config.toml
bias = "all"
init_std_o = 0.0
train_tokens = 369900000
Each number is 128 + 32 x the weight over the matrix's rms, rounded and kept within 0 to 255. Layers, rows and columns count from 0. Numbers have three digits each.

# q: layer 4 attention query, 192x192, rms 0.211, rows 0-9,64-73,128-137, columns 0-63
# k: layer 4 attention key, 64x192, rms 0.202, rows 0-9, columns 0-63
q0:123142098104157117113181078111094111158125054138098106040185109158098200100174126184132108079115141119129115110126088106146132177107118138085110103153172191097142095143100159147138134131150152
q64:110118128058077165060176168050176199126164158144167136142085098077144174118159128121081134183182094084113180148127093103112142092108099100159117080152050112084149087156111115132202137100191109
q128:106070106081126142106120152143150106162135134167136192120150115098127145164142092120160127140078106126125107105133113166154133124102147121088136172155064087094098055173095109141152095159104140
k0:159140141119117104135133129158138110107117129151142125132108125156158134151131135121146120116136139157183113119156105112155100122154127148127144158085136138166107139103102138136110142152126123
q1:135130081157124106124191125135154172118112080074148151123083087097138128117123112052145144140143118122111122117132050163138121165100143122179089149137072097110122103091146093152168178119147116
q65:150128172056114105120181125118203149099142143157169149094077133100181138140118112130145127156142096090129129145179080171095085175081062180131086128144120065115111100174134123120113123105132137
q129:124145112148111130100160200133201148132211115090101163117158116071188144109170069059142132112122150097124112093140130130172110152164156103147089118175127055137108086126180203063110128113148133
k1:139089116091174130113123098135143142105138133116070154111151111104077127100149162112092078159105164125117133146100153109102145143169133043113144129094161149134075143154184125159091095099109124
q2:081147120077114105141131035150132121121139172174151137165102126111098126136056149076113125152152107163134095183089170131076167129116129124115187179102122117113114159113133122117102111133169113
q66:124137109078180115187105079154097127125110155134105186135147152140105138127104142167125092107103067176126101166131163136089162136140125134095156165135179135101081127117135149113085143118132142
q130:132126135132111102108130073137156101138147132121121144099126134186128143153167138095094105162146106151111114086094153140132132106124116093111104140147156146124061119145184122084142194166173109
k2:120105134099074046131146084133078089170152168137123105155168128117139119153120137129177078132140131110107158081131109171109151073115133140107130154124101135146110121115136131173167085144113121
q3:116123120106186188117161121161093181151183119147126148116171127144116110124145141120173127126092101071190113118171141143080138123169110158141115149117145116121112115127133202094144136161088112
q67:100135152103097170112178124112160093085136116156146107111085109156140167110111142156091088166088096084139125135104073216118107153108139109154098172175130077088105057116198131117135115127138114
q131:101137120109082174122155129123184073133148167158137164113163136112109131149124076099152109104105133148122106157137136178121157088133144099181118175128140157132084044101118138086102148122127193
k3:136097144100175099178115136155101168129133101123138136078143148148072094148180118102121102134147159134154130149133148101129159106081113108122104183141128092087164147144153138150091051113122090
q4:155128160092129154045138099145155164131133122143129111078173066104172106155180144126198129105092148167114099070181120146108106142166118106106213190086084133159115164134132134143122124164156142
q68:112129116175112114170108207131111135118113147136113136160141092149107151110117136116138113058147130105082144128112108101167135146164144090108139139098133116128115148126109118126153132111120137
q132:127092136140151133147151120078161081088129080145164143111115183136085092141104200138123022124143151175127147070066111154139078120098113095126114158129143131159116121177083040090099125077140153
k4:095117146107172159152182094151094152177119162152098109122091121158137113087161116144104215138206146100171143140116126087145116147112133158173118120114180117086137136116175147111157124130165114
q5:144170112141114177141133097134074058151146109118122207134122170149123074090127150117085157122156072137130131177018087183151122120108150195199176111176153170114111101099165197114111128131064078
q69:095117133138146151140160124104049096142064140173099145124144167133166107122095126122151180122062073104101194168094143134170133124119125153160100153143131201142148148140125129152103123166123086
q133:105162073155132181145110111150179095119191110162124158078143146166101087179145145128197128182117164165113144116117164096135152094135089084110012142131117117175104065217077151090181107132096159
k5:171189178167094059050163110117137146072134091143099099140132105140114140133117108131093119127195114124148139129143100118148161093101151108138145134095125136144127125132184127108126139128122135
q6:126159082125073139090149189072125113149108124085157138154157138152094155080183120116107120166137166074149125091175077153177080126147114156126165096116065092163158151124099154170173117124095137
q70:099158117163116110140139190114204111091112154131127122141108123122120195088152137133127124102159151113088099153073112122156156102137145146085123129062140134129126111083117132175159135131101131
q134:140179122184143140136127103136095122167090150140143155123137160144137112088127146114123130148132111112110146143128094115150113114080142108131132147114103089132109177093160149162115080108112145
k6:154118138189154120146079170116148157159181170147144172116129142071142176095166101089117139098094144148130111175169054116129127159112153117149142169107141111178132154157121094159114167056183175
q7:185137169118121078096136108162120109092108135122118176132081103149149126173121107115114073134143135155091179123110152143116108135117093066114210096155092169109167070120113137124155126105142105
q71:115117145128163096100114145159156090141112062139132131065113167153104116158133146152138149100128094140099163126108122116083115166114086121153151091130059189083163116052115213088112174143096131
q135:119162120120131145132113104163174116119111156087132112128148118147168126158125067103155140134146134142111195105114102144133116085128206137097137081136084179104129084127182102219093168153135137
k7:114116107112121099133143099141138123124090113096161088121163124144024071123117184164169066165127133104131136137099125104210136086149155148176108098082177097107169111142114129152172126096077184
q8:130069110126140121184180130151163101230117192126102097122102145140095144103162076140139102109054088138071133135095125117161109109102136117052152129134108098107149213132105086160113209090165047
q72:142138111146146130147124092111088106120036157144131080051127126082142123154141093116117166155122143093123141094113127123147157159165129163145106134175112112156077189097087127163086150120141111
q136:154142189184202080194098146165166141093135100115111179159081118111188120147182136114115161157143121069136184133129123075100129130113124189120175139056096129102125050116125146181084137124155114
k8:117104102113120109143109122096153151132149072135127062164163093158132147106122080088161130112104164145118108075102109134131106154135085131121142135149134088173119146133183107085117184166155197
q9:115101108161110079102124138127159156129115120149126073133146157124148111104089120106157119138136152105102097102128154087132099154120166161171064128146140131136133104130135148129144116123178164
q73:113132078158100142092141125157151140190110084196123094137101164096140116077123138108111109116134119137174089158113118122099075079148153108134167101128112089156159134056176135161182156080151097
q137:124165164164120150112122160111094131134143158077162120104165160088161162076100092086153094072127093123134104116155072158131171134133199092134151141183114110174117111136140130137095085146112117
k9:144134117106159165143062124079141117125124156071117112106085090164108167120137149127127152079172190117139140109120083122133090122123115085118096168073135092130128152121111142178135142088104113